config = dict(
    n_kv_head=2,
    activation='swiglu',
    qk_norm=False,
    init_std_o=0.0113,
    beta2=0.98,
    weight_decay=0.11,
    warmup_steps=471,
    decay_fraction=0.701,
    decay_shape='linear',
    doc_mask=True,
)
Each number is 200 + 20 x the weight over its row's rms, rounded and kept within 0 to 999. Layers, rows and columns count from 0. The size before them is the row's rms in percent of the matrix's.

# layer 6 attention query, 128x128, rms 0.135, rows 55-80, columns 0-127
099,229,211,191,249,180,218,205,184,225,208,169,204,201,213,195,227,217,198,177,182,223,208,189,195,192,188,215,234,221,228,203,191,186,198,212,187,182,203,186,185,172,239,229,229,232,224,198,196,230,202,197,226,215,198,174,176,233,171,230,198,190,217,139,227,183,199,215,186,189,218,186,214,188,225,178,187,208,195,199,202,185,221,182,217,205,202,152,179,222,230,182,196,163,208,211,185,227,184,182,200,192,228,185,204,223,177,189,194,226,213,187,190,201,202,203,182,200,187,195,210,203,193,244,247,168,201,224,192
111,164,210,207,202,225,183,181,210,165,192,219,152,227,187,219,210,219,194,197,205,199,182,193,187,201,191,190,185,173,202,221,186,199,205,207,218,175,182,199,220,205,201,163,223,225,167,230,212,209,217,182,210,215,187,200,213,176,231,159,231,211,212,207,213,214,185,240,215,177,166,183,207,219,200,206,185,231,187,217,190,188,134,221,192,174,212,200,197,172,201,242,207,230,218,214,219,153,210,216,211,222,191,155,185,184,202,220,173,174,198,191,196,205,174,209,221,209,184,201,207,192,200,176,172,200,187,215,191
102,208,164,196,171,199,185,185,206,182,226,187,204,247,199,212,219,180,183,221,235,192,169,235,223,209,218,191,229,199,186,199,202,208,188,207,197,192,202,215,206,203,161,178,188,184,160,187,186,172,189,211,181,209,225,196,192,179,212,212,200,241,200,215,177,223,204,182,255,184,178,197,193,175,196,217,223,212,183,205,219,191,176,217,203,230,172,187,199,189,166,221,225,228,177,172,216,156,222,178,219,228,171,211,213,217,225,207,191,212,180,168,205,186,205,203,183,197,203,172,187,188,214,189,160,179,203,185,235
111,183,171,171,149,208,196,181,189,163,210,217,229,201,180,202,205,184,208,212,203,204,209,204,194,208,233,210,250,192,180,203,201,182,187,176,163,218,185,224,215,229,172,204,214,197,199,215,196,157,177,218,182,199,199,221,209,186,190,206,199,194,192,216,172,189,198,182,245,183,210,200,217,174,201,209,228,184,220,193,204,232,221,203,197,226,180,190,221,191,170,180,173,186,170,183,217,161,201,181,218,209,179,231,213,213,225,212,180,219,167,169,187,183,192,221,172,208,218,184,177,163,219,197,191,155,189,189,222
101,239,232,222,221,189,197,191,194,199,190,196,181,198,202,203,149,232,208,186,218,203,208,176,187,191,172,174,170,225,201,226,222,209,234,199,224,211,217,199,198,199,201,199,228,227,208,174,218,208,208,204,193,187,195,236,242,204,174,211,194,219,224,167,210,164,185,183,185,185,197,183,180,176,177,184,195,163,217,209,181,226,215,228,167,221,178,219,212,212,212,201,202,195,236,194,193,227,203,213,195,204,219,200,196,211,218,197,201,221,178,208,187,213,177,165,200,255,155,221,218,199,189,247,205,176,206,209,177
103,184,187,199,188,223,201,223,191,214,177,224,216,185,211,183,176,207,213,188,183,206,227,187,212,193,190,238,192,212,191,177,243,183,190,195,213,192,207,199,176,216,209,246,183,216,172,183,212,182,210,240,236,185,198,248,183,227,214,206,196,199,214,235,184,191,200,167,189,222,210,220,172,193,193,194,208,170,258,187,214,234,221,183,146,196,238,210,249,221,238,180,185,208,205,227,196,224,213,223,213,191,189,214,179,164,213,179,202,203,203,193,182,199,196,206,205,222,197,199,210,196,195,209,197,210,186,219,177
100,192,210,202,170,211,185,183,188,214,188,183,195,206,193,180,180,221,184,172,201,197,211,175,213,180,197,180,230,227,186,197,225,191,194,224,184,164,193,196,205,192,170,217,188,212,214,198,191,193,205,206,220,173,204,256,217,193,199,207,189,192,201,205,224,174,202,175,202,230,216,221,203,189,222,186,185,191,240,221,197,251,227,235,152,209,209,194,214,207,213,180,157,202,198,172,160,163,195,202,245,195,150,223,181,201,205,184,194,204,180,185,174,201,192,177,203,220,216,177,222,221,205,236,196,195,165,176,204
107,238,189,185,160,188,203,194,208,171,202,202,212,183,176,197,201,174,179,206,219,199,221,221,200,208,175,191,205,202,212,201,205,215,211,196,189,217,223,200,226,220,192,207,194,190,226,192,178,212,200,229,169,159,205,225,216,156,203,213,195,155,191,209,227,167,224,200,181,188,207,201,208,224,187,222,216,202,233,178,190,209,222,215,199,212,178,219,194,199,160,230,211,180,185,170,175,207,150,168,216,189,225,193,193,189,216,230,213,198,163,232,159,205,199,215,180,222,184,223,192,248,192,234,205,200,215,187,230
101,201,200,215,165,210,182,189,218,169,227,235,206,246,215,215,188,222,207,208,184,191,193,189,211,199,172,170,193,190,219,215,194,207,206,209,222,197,210,184,226,227,176,170,184,213,171,210,199,174,210,195,193,191,193,217,194,164,209,181,203,196,242,196,204,211,180,214,196,187,131,220,180,185,162,212,208,183,180,195,187,216,165,207,163,183,177,244,196,181,197,234,220,215,200,197,217,181,183,208,239,206,202,189,201,184,204,202,211,204,234,156,175,201,165,192,201,193,160,200,195,182,207,215,164,208,211,211,179
083,229,177,242,205,180,176,240,206,214,185,194,174,219,220,225,221,223,211,225,197,201,218,229,176,213,213,192,172,181,211,170,226,181,188,202,217,172,200,205,232,201,202,205,198,191,211,181,197,223,212,199,216,196,180,231,199,166,187,227,191,162,202,204,186,210,214,157,205,178,219,252,202,183,189,201,208,223,212,239,169,199,189,200,207,193,214,168,159,220,245,191,196,193,172,219,235,226,200,203,211,190,200,191,178,193,171,216,189,190,216,223,161,213,164,223,203,194,172,202,185,195,202,201,181,192,181,212,182
109,201,178,174,197,198,209,171,212,190,211,188,214,209,227,196,195,202,204,180,199,204,184,187,219,197,193,181,210,202,213,228,211,201,212,197,155,223,207,211,144,240,182,172,192,212,201,210,214,193,211,208,232,208,242,198,188,237,169,167,220,208,173,211,195,243,182,208,202,203,194,225,203,194,165,188,158,208,211,193,223,211,208,167,193,188,221,201,222,191,238,170,204,223,182,181,157,216,209,202,210,165,190,220,200,169,193,217,227,202,186,225,217,196,229,219,237,216,199,172,231,219,193,207,181,167,172,217,195
080,197,194,214,198,181,225,217,222,215,213,197,212,206,213,223,190,214,203,176,225,198,200,226,259,202,204,169,184,194,197,180,210,147,218,176,183,189,173,200,196,237,236,233,207,194,227,185,208,179,205,184,177,221,229,205,189,195,197,208,207,218,233,156,146,231,207,174,188,191,209,198,209,209,177,172,189,182,208,224,165,198,206,207,196,208,196,200,191,176,205,137,222,212,206,215,214,214,231,203,179,189,214,208,200,185,190,219,229,182,205,204,221,220,211,191,217,215,188,190,197,225,207,201,200,217,194,253,179
102,206,181,215,219,195,195,192,188,177,242,161,187,196,192,225,206,197,211,205,179,200,204,238,204,187,196,190,234,182,213,168,181,183,198,189,167,209,204,201,183,201,190,226,164,202,179,170,198,211,218,249,185,169,215,167,205,187,167,168,221,175,205,193,210,231,180,185,174,182,199,191,198,212,185,227,185,164,241,200,195,205,244,188,173,196,164,188,200,158,223,164,201,201,179,216,167,225,216,190,192,230,177,219,191,224,196,201,205,218,198,209,205,191,218,207,234,212,208,195,227,225,200,187,200,190,217,234,200
102,214,208,205,223,218,203,174,179,231,204,150,178,210,196,189,222,225,234,198,198,202,188,205,205,184,192,193,232,159,205,204,185,231,195,195,169,213,209,201,196,197,198,188,190,231,244,184,175,235,197,215,219,214,192,170,248,214,179,184,199,206,200,243,166,198,201,176,194,165,198,187,210,230,178,225,190,198,216,198,202,211,211,208,191,200,202,173,206,181,238,202,196,179,187,191,160,251,213,178,215,186,173,219,207,213,195,177,189,229,183,174,207,221,187,229,205,202,221,177,213,188,189,222,160,206,173,219,207
096,217,192,206,206,235,201,243,201,227,210,213,177,219,218,179,200,228,184,198,199,219,189,212,191,222,255,209,218,231,218,179,189,181,196,223,214,160,184,170,206,204,201,185,215,198,206,201,204,177,227,151,197,215,201,227,174,201,222,198,214,191,213,164,244,218,226,195,211,223,221,214,176,161,192,196,190,221,182,216,224,211,184,169,199,214,236,206,166,225,184,223,196,190,203,212,261,180,205,188,188,176,190,185,175,181,182,219,194,182,211,196,164,193,178,204,215,210,206,174,216,211,180,217,202,204,217,191,206
111,188,233,203,201,211,181,236,219,198,194,218,184,186,214,218,195,187,201,194,218,199,188,198,179,227,203,224,199,198,198,236,239,237,175,223,233,188,235,191,221,201,195,176,213,247,167,203,240,167,184,162,218,197,198,209,191,192,211,230,216,183,180,193,248,191,237,244,225,211,211,235,169,202,231,198,187,226,178,193,214,194,178,171,203,207,190,224,210,203,183,258,186,207,210,223,210,174,190,213,202,179,206,198,205,185,206,188,215,204,182,209,205,227,188,187,216,208,180,208,182,178,222,211,194,200,175,196,196
108,215,219,190,184,221,219,188,204,229,221,218,202,206,134,193,200,218,200,203,175,215,211,210,224,231,175,208,208,208,227,152,195,190,190,169,206,181,182,176,202,191,234,247,238,254,210,188,174,180,206,192,192,183,214,220,207,197,182,221,213,181,213,193,220,178,214,193,228,199,211,234,176,202,196,256,201,193,222,213,230,201,214,200,217,218,180,169,205,207,195,233,186,211,202,201,205,186,179,183,205,183,207,202,213,190,185,183,217,203,236,161,173,228,205,200,200,215,213,194,237,174,200,177,206,210,201,202,181
092,200,186,182,203,221,195,206,244,188,186,167,193,169,217,196,235,199,182,175,192,198,161,197,197,227,183,199,209,198,187,231,220,202,180,236,210,167,209,219,205,200,223,164,227,227,206,208,193,179,202,197,230,233,213,187,199,167,223,220,189,232,180,202,242,189,242,212,212,200,204,199,192,233,200,196,212,216,216,206,184,200,210,170,191,213,196,240,214,168,182,210,184,194,228,204,178,195,219,254,199,248,231,182,229,206,238,198,205,203,185,204,196,213,190,221,206,191,216,204,211,191,218,187,206,157,190,196,221
088,186,200,196,179,187,210,194,186,221,212,207,201,221,196,191,188,226,214,222,231,219,225,173,198,164,166,204,217,185,176,211,139,183,193,194,203,233,202,223,158,173,190,233,190,206,202,220,208,208,167,182,195,188,177,179,218,258,178,186,219,217,225,234,179,189,171,177,199,227,191,182,183,214,190,181,204,151,133,194,171,216,187,189,187,196,182,187,191,228,193,195,205,196,201,205,188,204,186,198,206,226,184,179,187,228,219,195,172,190,190,218,181,191,207,183,191,200,216,179,187,187,190,195,178,210,192,188,212
113,188,196,211,145,190,204,190,171,191,180,239,202,228,178,200,189,225,236,187,233,213,218,219,210,179,213,252,207,188,183,186,191,215,220,208,205,191,206,189,226,210,189,192,204,184,188,210,172,169,185,198,210,203,177,180,183,214,188,172,195,197,220,186,168,209,158,195,214,197,201,196,190,138,207,175,221,210,185,191,226,210,156,209,193,203,200,165,199,199,180,239,219,203,164,198,222,172,214,170,214,184,172,184,213,203,183,207,194,188,199,209,175,192,189,224,193,216,204,192,183,215,223,209,171,217,225,209,246
110,212,180,182,170,185,209,190,183,210,189,184,202,208,178,202,213,182,198,210,207,214,229,194,167,170,186,179,193,241,216,199,192,265,209,236,212,206,216,173,199,203,218,201,213,205,175,229,197,174,215,151,180,192,213,198,201,185,189,197,209,216,205,194,222,206,193,219,182,216,209,206,183,240,199,196,153,206,165,167,188,200,154,222,204,247,190,218,199,221,190,191,177,198,211,195,186,165,201,195,183,197,185,185,194,206,215,198,181,179,225,182,182,176,246,172,207,207,168,206,181,191,221,182,181,195,224,216,238
101,208,208,239,152,192,202,214,207,196,186,177,151,188,195,186,196,201,194,238,204,164,208,215,180,195,225,188,220,216,213,196,214,197,174,207,208,203,193,190,200,189,241,204,236,178,156,216,191,186,212,210,199,179,172,199,202,154,226,189,174,178,188,203,203,190,192,206,192,180,195,203,193,189,234,189,189,219,230,214,187,220,210,218,223,183,207,197,205,202,204,211,171,176,179,214,203,165,216,228,188,229,202,174,184,195,202,189,245,230,221,203,200,178,193,202,189,214,218,222,246,185,193,175,226,165,223,211,251
101,242,193,212,207,221,224,182,226,218,190,185,177,168,161,205,211,194,178,212,178,167,197,195,194,213,177,194,195,184,222,182,215,190,175,224,227,215,213,189,178,193,256,209,235,200,179,188,190,177,193,196,193,211,204,213,198,191,208,197,192,185,182,210,227,196,200,190,195,185,205,226,187,205,221,212,193,193,246,228,186,199,216,197,212,195,197,200,226,187,217,213,178,216,221,190,160,159,196,208,181,223,203,232,179,177,202,176,234,233,238,213,218,206,191,196,213,238,197,215,271,178,187,174,211,189,193,184,214
106,244,197,221,174,186,216,178,217,216,196,205,180,184,185,173,193,213,183,215,186,195,195,201,193,167,178,199,178,209,229,193,181,149,189,207,239,238,217,210,166,201,244,243,207,166,205,182,190,228,193,166,193,207,210,206,208,208,213,187,205,194,207,186,229,186,204,174,196,190,209,208,166,196,229,180,221,182,250,231,209,188,202,201,183,172,184,190,213,218,218,219,218,222,244,208,195,201,187,191,195,224,216,212,181,185,183,184,219,233,218,210,232,204,182,191,196,210,212,205,263,215,193,206,204,209,194,211,206
113,149,201,196,229,187,177,239,182,189,202,186,214,224,229,201,184,183,222,195,221,221,203,190,213,202,200,162,214,214,194,203,216,216,216,169,178,182,183,192,230,235,158,200,180,226,205,205,190,203,200,202,202,183,204,196,192,210,167,211,204,197,200,202,187,214,187,211,195,229,191,200,206,237,167,208,158,228,141,188,158,201,208,181,208,197,207,197,187,201,189,182,212,194,170,215,221,234,196,187,205,183,184,186,191,210,202,198,199,155,167,191,174,185,244,200,181,197,202,194,135,194,198,221,200,206,207,208,169
093,186,196,232,185,167,194,202,163,210,211,215,201,210,184,185,175,219,233,204,184,232,207,217,178,168,202,212,209,221,195,183,145,183,243,196,230,186,219,204,188,189,199,239,194,188,220,188,205,189,200,205,228,194,190,188,187,235,200,177,218,213,213,226,184,199,161,189,193,180,178,180,214,181,215,180,210,189,203,176,205,160,165,214,181,203,198,169,188,203,226,235,231,205,198,192,190,178,172,165,202,197,187,188,217,227,207,197,153,202,199,183,196,181,151,179,197,191,211,167,199,199,205,228,186,204,226,225,221